From a checkpoint of a small transformer trained on Wikipedia.
Size: 14 layers, width 96, 4 heads of 32, 3.86M parameters.
Architecture: LayerNorm before each block, biases, untied embeddings.
Training: a variant of SOAP for these matrices, 115M tokens, 3710 steps.
Each number is 128 + 32 x the weight over its row's rms, rounded and kept within 0 to 255. Layers, rows and columns count from 0. The size above them is the row's rms in percent of the matrix's.

# layer 5 MLP down (transposed), 576x96, rms 0.199, rows 433-449, columns 0-95
size [109 115 102 104  90  86 124 100  91 105 115 103  96 100  77 135 106]
[[112 144 131 182 188 178 111 190 161 103  78 117 134 134  80 119 132 174 154 130 181 185  95 149 163 143 169 109 126 137 131 151 148 108 123 123 106 113 137  89  93 159 126  71 127 118 139 139 159 112 126 113  74 145  94 183 131  83 125  70 186 157 131 114 154 218  94 160 103  91 122 101 122  89 157 125 144 110 153  96 110 111 155  84 135 112 157 174 158  55 153 130 168 119 101  88]
 [164 138 153 172 113 146  95 131 129 107 166 129 147 105 169 107 100 107 110 121 129 154  64 134 121 125 134 107 171 123 151 168 131 151 147  58 132  77 144 186 125 115  72  77 154 152 141 161 150 128  91 218 167 142 130 165 118 166 131  47 155 114 103 118 105 128 119 122  94 172 123 140 148 133 113  90  66 134  84 126 161 123 147 169 144 103 123  62  38 109 124  97 110 172 163 111]
 [131 196 121  83 140 193 123 130  65  98 123 149 124 145 127 163 114 173  94 155 162  88 153 126 137  86 118 159 125 135 115 144 128 118 182 142 117  95 117 136 127 178 110 137 228 123  89  82  99 127 115 133 110 183 188 122 143  88  71 118 111 102 128 146 109 108 145 149 190 105  65 168 183 110 114 144 122  95 140 107 174 211 134 160 104 117 133 107 135 142 144 135  86  85 104 157]
 [101  96 135 182 114 176 134 112 147 146 139 168 126 180 154 137  92 105 153 132 139 136 155 157 145  41 160 141  66 137  56 124 164 115  61 155 115 100 123  99  91 144 158 155 140 182 123 193 139 163 164 103 166 135  78  63  63 111 123 111 170 124 111 124 147 119  90 104 137 120 168 108 126  91  76 151 138 143 102 157 107  91 140 122 126  75 133 122 113 112 136 201 178 131 145 100]
 [ 74 169 132 158 105 134 156 115 135 174 160 164 198 122 151 111  40 157 120 195 138 138 116 112 159 114 132 156 116 160 120  86 134 153 123 133 141 152  64 124  74 109 194 113 135  74 153 175  93  79 182 134 110 101 133  85 131 141 135 121  97 128  97 124 148  77 159 168 131 157 126 118 128  77  85 117 133  94 174 170 105  95 135 220 161 155 125  93 141 119 113 112 145 107 108 118]
 [125 155 110  81 141 148 112 178 154 109 132  84 144 186  84  92  69 205  90 150 135 124 151 172 110 160  75 141  56 143 142 159 117 118 143 133  78 142  96 195 123  84 109  85 141  80 142 136 116 157 129 144 167 176 155 137 160 119  86  98 136  72 109 131 118 115 137 114 112 165 147 143  62 149  88 104 107 121 126 122 132  82 129  84 179 177 123  69 128 156 113 113  94 149 128 180]
 [119 132 121 122  58 144 134 123 127 166 143 129 166 141 136 143  93  96  93 109 152  86 120  90 144 148 223 141 118 172 135  99  72 118 141 128 135 113 104 133 119 102 167 133 115 116 137  94  94 173 155  97 129 114 155 156 129 161 199 135 110 167 155 202 137  94  81 236 167 144 121 107 125 125 103 137 179  60 114 188 128 105 148 162 158 100 116 144 115 154 172 147  79  97 133 143]
 [175 124 179  98 159 111 136 147 162 131 120 137 112  98 106  70 118 171 127 163  99 167 137 100  80 100  94 123 155  90 126 165 118 111 144 104 143 123 124  93 162 188 114 111 164 164 136 109 170 112 130 119 202  63  69 102 157 119  60 121 157 122 156 156  96 113  94  66 164 195 160 115 157 101 120 117 106 155 111 155 116 125 167 178 177 145 177 153 132  95 122 164 126  85 190 110]
 [114 147 112 151 140 130 116 135  88 125 134  88 103 149 114 127 137 150 129 126 119  95 140 126 186 119 143  81 176 146  80 160  86 154 115 131 106 156 155 123 172 147 106 130 153 216  96 100 163 143 161  77 108 168 105 111 105  65  99 183  75  63 150 114 140 138 173  75 134 134 112 138 108 115 149 100 185 116 119 163 146 113 185 108 164 159 108 109 117 110  82 184 162  58  84  65]
 [126 144 115 138 173 114 146 113  69 138 130 135 145 153 127 152 145  96 152 116 179  80 132 101  88 119 112 105 150 158 141  74 178 100 109 126  51 123 101 106 101 111  88 145 162 170 195 128 155 103  95 112 105 152 191  98 123 143  88 101 107 156 150 100 125 102 111 155 107  81 191  93 115 121 171  74  84  67 139 139 138 132 117 183 112 146 149 103 144 127  82  75 163 202  75 127]
 [101 132 168 157 131 145 108 140 168 117 106 158 132 205  64 146 123  48 160 126 113 118 150 132 129 151 122  84  98  98 150 112 153 154 112 113 132  51 125 120 118 145 127 184 133 113 191 134 162  88 144 126 107  87 135 209 145 116 139 110 111 110 101  85  99 193  95  92 123 161 168 143 138  57 105  80 142 168 116  91 106 131 151 124 134 132  90  52 158 151 106 164 140 139 168 164]
 [147 103 140  97 183  78 124 162  83  71 139 144 140 171 138 126 133 137 128 113 123 149  95 109 174 130 143 202 127 158 162 124  97 126  83 193 110 103 202 130  83 151 149 164  80 157 129 142 107  95 118  51 153  69 119 122 120 160  72 154 124 101 112 104 161 112 165 120 134 133 100 144 141 100  96  76  88 102 145 128  74 170 140 118 118 158 110 121  88 121 148 224 117 120 154 144]
 [105 159 161 106 134 116 130 174 186 119 152  92 117 122 158 126 112 148 157 163 145 140 120  75  97 136  66 128 151 156 103 162 141 157 121  85 139 174 110 171 123 126 183  47 178 154  65 170  61 160 167 114 139 104 118 128  79 188 139 163 113  94 135 102 130 154 151 132 192 114 137  79  79  79 177 109 166 131 114 149 138 139 175 145 137  70 152 115 154 142 105  98 117 149 128  86]
 [109 126 128 118 157 122 129 135 108 109 130  35  95 132  99 128 134  97 114 120 201  91 137 177 125 123 172 138 121 142 158 149 136 189 146 110 139 174  69 150 158 135 170 162 177 109 119 119 160 160  91 138 108 159 147 202 188 153 133 148 122 153  74 110  86  95 112 175  81 111 142 176 127 201 123  79 114 137 121  97 115 122 113 130 113 199 111  93 120 152 134  77 116 101  86  81]
 [ 77 174 105  85 108 141 122 199 139 182 108 168 166 132 131 172 113 146 192 138 133 135 185 175 102 173 154 150 108 126 124 123 118 103  88 156  99  98 107 102  82  82 163 120 123  81  93 150 146 190 130 174 161 157 138 115 178 134 141 100 100 129 170  96 122 141 148 103 168 150  88 172 114 129 119 160  85  47 140 104  88  63 141 145 152 107 178 107 109 168 111 149 126 145 112 151]
 [148 109  99 133 116 126 126 166 151 148 157 153 127 107 168 151  90 156  87  94 113 132  88 125 125 118 116 113 180 117 140 159 133 120 162 131 155 164 129 143 146 157 110 124 162 148  94  83 109 115 114 155 110 115 141  56  88 164 118 187 182 102  79 104 136  94  25  52  99 101  97 104 155 183 170 181 160  62 109 178 142 129 172 136 176  99 152 156 107 122 132 136  87 159 122 168]
 [163 124 124 165 141  69 128 168 137 128 136 152 159 138 122 162 148 105 148 144 162 119 126 163 134 130 150 173  95 127 141 124  96 128  78 118 140 178 115 135 201  81  94 170 125 168 169 167 120 178 107 113  59 197 137 131 200 101 163 105 147 105 154 119 112 124 129 139 149  84 104 166 137 107 132 112  38 157  62 143 159 147 119 141 155 140 198 135 143  93 187 132 176 147 141  91]]
# layer 5 MLP up, 576x96, rms 0.215, rows 434-449, columns 0-95
size [112 111 107  87  94 106 100 101  99 112 108  92 111  74 127 107]
[[170  60 169 176 175 118  56 126 172  86  97 110 143 164 146 167 136 113 132 178 133 171 124 101 103 120  72 108 122 186 160 139 118  99 160  91 168 105 169 111  89 119 135 137 137 174 126  63 128 120  92 142 160 129 111  70 123 139  95 135  82  82 104  75 147 160 129 113  75 156  87  83 110 130 178 191 137 142 117 151 162 123 153 170 144 136 111 120 104 136 137 120 178 177 147 110]
 [164  79 182 114 150 146 134 154 155 133 158 113 145 117 161 186 111  83 109  79 167 115 149 116 103  73  70 130 158 145 145 159  83 218  78 128 112  98 152  64 120 117 191 127 185 111  76 147 163 152 135 148 171 140 123 108 202 153 118 155 152 128 120 158 149 160 123 127 124 109 105 140 119 115 151  81 149 185 159  91 106 154 158 119 149 114 171 142 111  99 175 132 159 180 149 132]
 [189 143 118 101 216  99  80 129 116 104 199 158 119 123  86  46 142 131  85 174 163 158  98 175 170 154 156 154 106 100 112 167 127 145 149 146 107 116 125 167 153 144 151 136 142 168 103 120 146  97  57  81 145 133 209 135 129 151 131 128 149 158 157 113 139 131 110 136 110 162  91 164 138 156 114  79 103 117 178  85 119 152  90 191 118 156 142 147 103 126 144 100 123 144 147  82]
 [135 152 164 127 155 136 146 214 158 119 152 124 156 105 191 145 127 158 137 142 135 105 132 116 116 138 125 164 142  99  86 140 105 175 128 118 138 112 127 113 117  66 143  97  62 114 168 185 121  91 128 185 130  74  92 109  92 101 146 151  74  85 117 166  99  91 136 115 123 166 150 120 214 173  96 107 115 109 177  43 138 170 116 120  94 149 106 121  82 148 109 166 116 181 142 153]
 [161 148 144 109  41 164 174 127  96 143 159 149 159 154 193 121  78 165 150  88 134 158 164 147 173 139 104 148  15 144 109 176 210 103 127 102 137 128 133 138 182 127  94 109 127  92  87 121 148 125 138 178 140 130 103 111 112 127 116 138  79 151  96 113 100 154 136  99 155 109 139 118 121 160 102 112 183  83 173 112 157 128 103 123 148 159 122 126 119  82 149 136 148  54 115 110]
 [110 112 144 144 133 118 183 131 176 170 108  76 144 130 140 181 121 117 132 167 106 114 146 124 139  85  68 147  97 153 125 173  94 156 149 124  95  85 135  96 135  70 181 157 121 136 137  97 105 147  93 154 153 124 197 149  96  75 139 108  71 154 131 126 144 127 123 200 164 129 120 128 153  83  97 168 123 118 102 137 174 216  47 160 161 150 106 117  76 107 119 119 150 170 101  98]
 [ 99 151 205 164 135 168 131 178 124  87 134 128 103 102 159 110 148 123 151 129 110  82 100 134 121 157 145 164 115 101 104 142 123 177 136 143 114 140 127  87 125 128 128 174  84 174 132 138 118 211 113 193 116 151 130 126 137 138 164 152  98 174 158 139 119  79 191 134  91 104  90 177 109 138 142 119  92 164 124 160 178 137  98  65 217 170  77 112 104 136  94  68 160 105 115 133]
 [127  89 165  76 101 145 146 130 173 138  98 127 170 118 131  67 154 171 139 121 167 114 183 172 102 122 123 169 130 129 179 170 121  34 126 119  95 121 139 116 163  48 127 152 139 158 100 150 130 152 107 147 147 144 154 123 220 101 106  96  93 123 130 140 122 101  89 143 134 138 162 106 206 140  89 111 135  88 122 137  93 100  90  89  99 151 185 180 153 106 161 177 130 129 130 121]
 [105 111 148 140 165  95 183  67 155  97 147 164 198 141  95  93 125 137 128 123 161 111 163 145 188 155 134  99 109 103 120  92  95 142 139 140 109  99  88 143 156 132  78 101  82  89 113  99 113 121 159 109  42 100 109  71 125  90 175 158 146 116 164 119 138  66 134 118 128 125  89 120 117 183 172  69 163 122 186 164 114 112 175  64 177 115 140 142  89 136 134 143 141 116 107 161]
 [136 161 123 159  84 117  70 148 119 155 128 122 132  87 111 132  95  91 152  76 105 130  93 142  97 151 137 131 155 107 115 126 156 208 114 120  68 157 142 102 145 130 165 156  69  93 169 156 165 170 109  54 102 143 105 138 116 106 172 109 100 192  97 150 172 109 163  85 103 147 124  81  93 155 183 113 169 191 101 135 166 177 154  99 170 127 105  96 105 155 158 143 152 177 123 142]
 [127 137 105 141 119 144 148  82  91 129 140 152 199 126 114 112 139 134 121 131 139  94 155 106 127 146 137 146 110 157 112 117 119 119 130 126  90 127 143 125 210 155 155 140 164  74  76 222 142 192 142 102 221 140 161 172 163 124 129 171 157 154 127 125 150 146  73  95 150 113  87 109 120 169 130  85 110 174 197 127 151 120 132 118 148 114 182 102 152 146  79  79 128  53 135 123]
 [ 86 134 121 138 179 165 169 137 149 162 144  71 121 165 151  75 201  93 140  73 111 111 159 162  39 137 120  73 151 188 153 118  70 149  97 130 125 198 173 133 152  97 123 158  69 179  84 175 131 134 152 133 116 137 163 142 107 117 134 178 149  92 131 106 116 125 187 135 119 103 174 110 157  96  98 141 111  99 130  96  86 114 146 110 117 186 108 126 104 123 109 128 138 111 146 112]
 [120 159  91 103 154  80 122 137 120 130 109 125  59  60 137  64 129  74 166 165 116 175 149 148 110 160 193 144 182 138 148 151 116 155 101 134 124 110 102 125 152 169 169 193 152 107 163 112 123 116 158 124 141 175 115  65 115 175 102 108 113 159 152  63 152 166 110 125 176 141 124 129  88 141 130 110 158 106 131  98 173 155 107 190  95 201 186 120 152 111 101 128 117 157 142 116]
 [152  90 187 113  98  87 140  93 152 193 158 138 150 158  82 141 100 142 158 126 177 132  80 108  90 110 152 156 184 152 100 122  84  69 110 133  64 146 145 155 154 145  79 135 146 131 123 133 150 116 163 128 108 117 134  98 138 191 159 151 125 173 143 122 102  92  87 166 120 182 104  82 127 161 139 170 133 119  51  57 107 159 104 138 170 142 107 144 124 172 108 126 149 192 154 161]
 [112 124 235 127  92 115  91 169 108 116 165 136  93 157 134 127 192 103 215 161 174 146 132 155 112 156 192 115 101  95 143 102  85 136 127 126 149 112 118 117  99  74 126 128 108 129 136  94 130 110 140 126  93 173  92 131 131  92 203 181 112 194 159 147 177 121 121 182 153 162 118 124 120 129 199 115 151 108 119 121 117 147 153  92 151 122 130 109 101 143 140  91 129 124 142 197]
 [143 133 189 173 144  97 122 104 169 132 135 152 183 189  94 158 184 130 183 106 131 169 103 162 150  94 127 133 128 148 120 103 123 104 123 185 185 125 112  57 152  98  67 122 108 107 112 123 144 137  92  96  80 155 135 146 116 111 117 160 123 126  33  84 104  61 118 111 186  87 106  96  81  92 134 100 154  84  95 132 159 157 168 111 131 159 138  77 101 118 141 138 135 108 134 143]]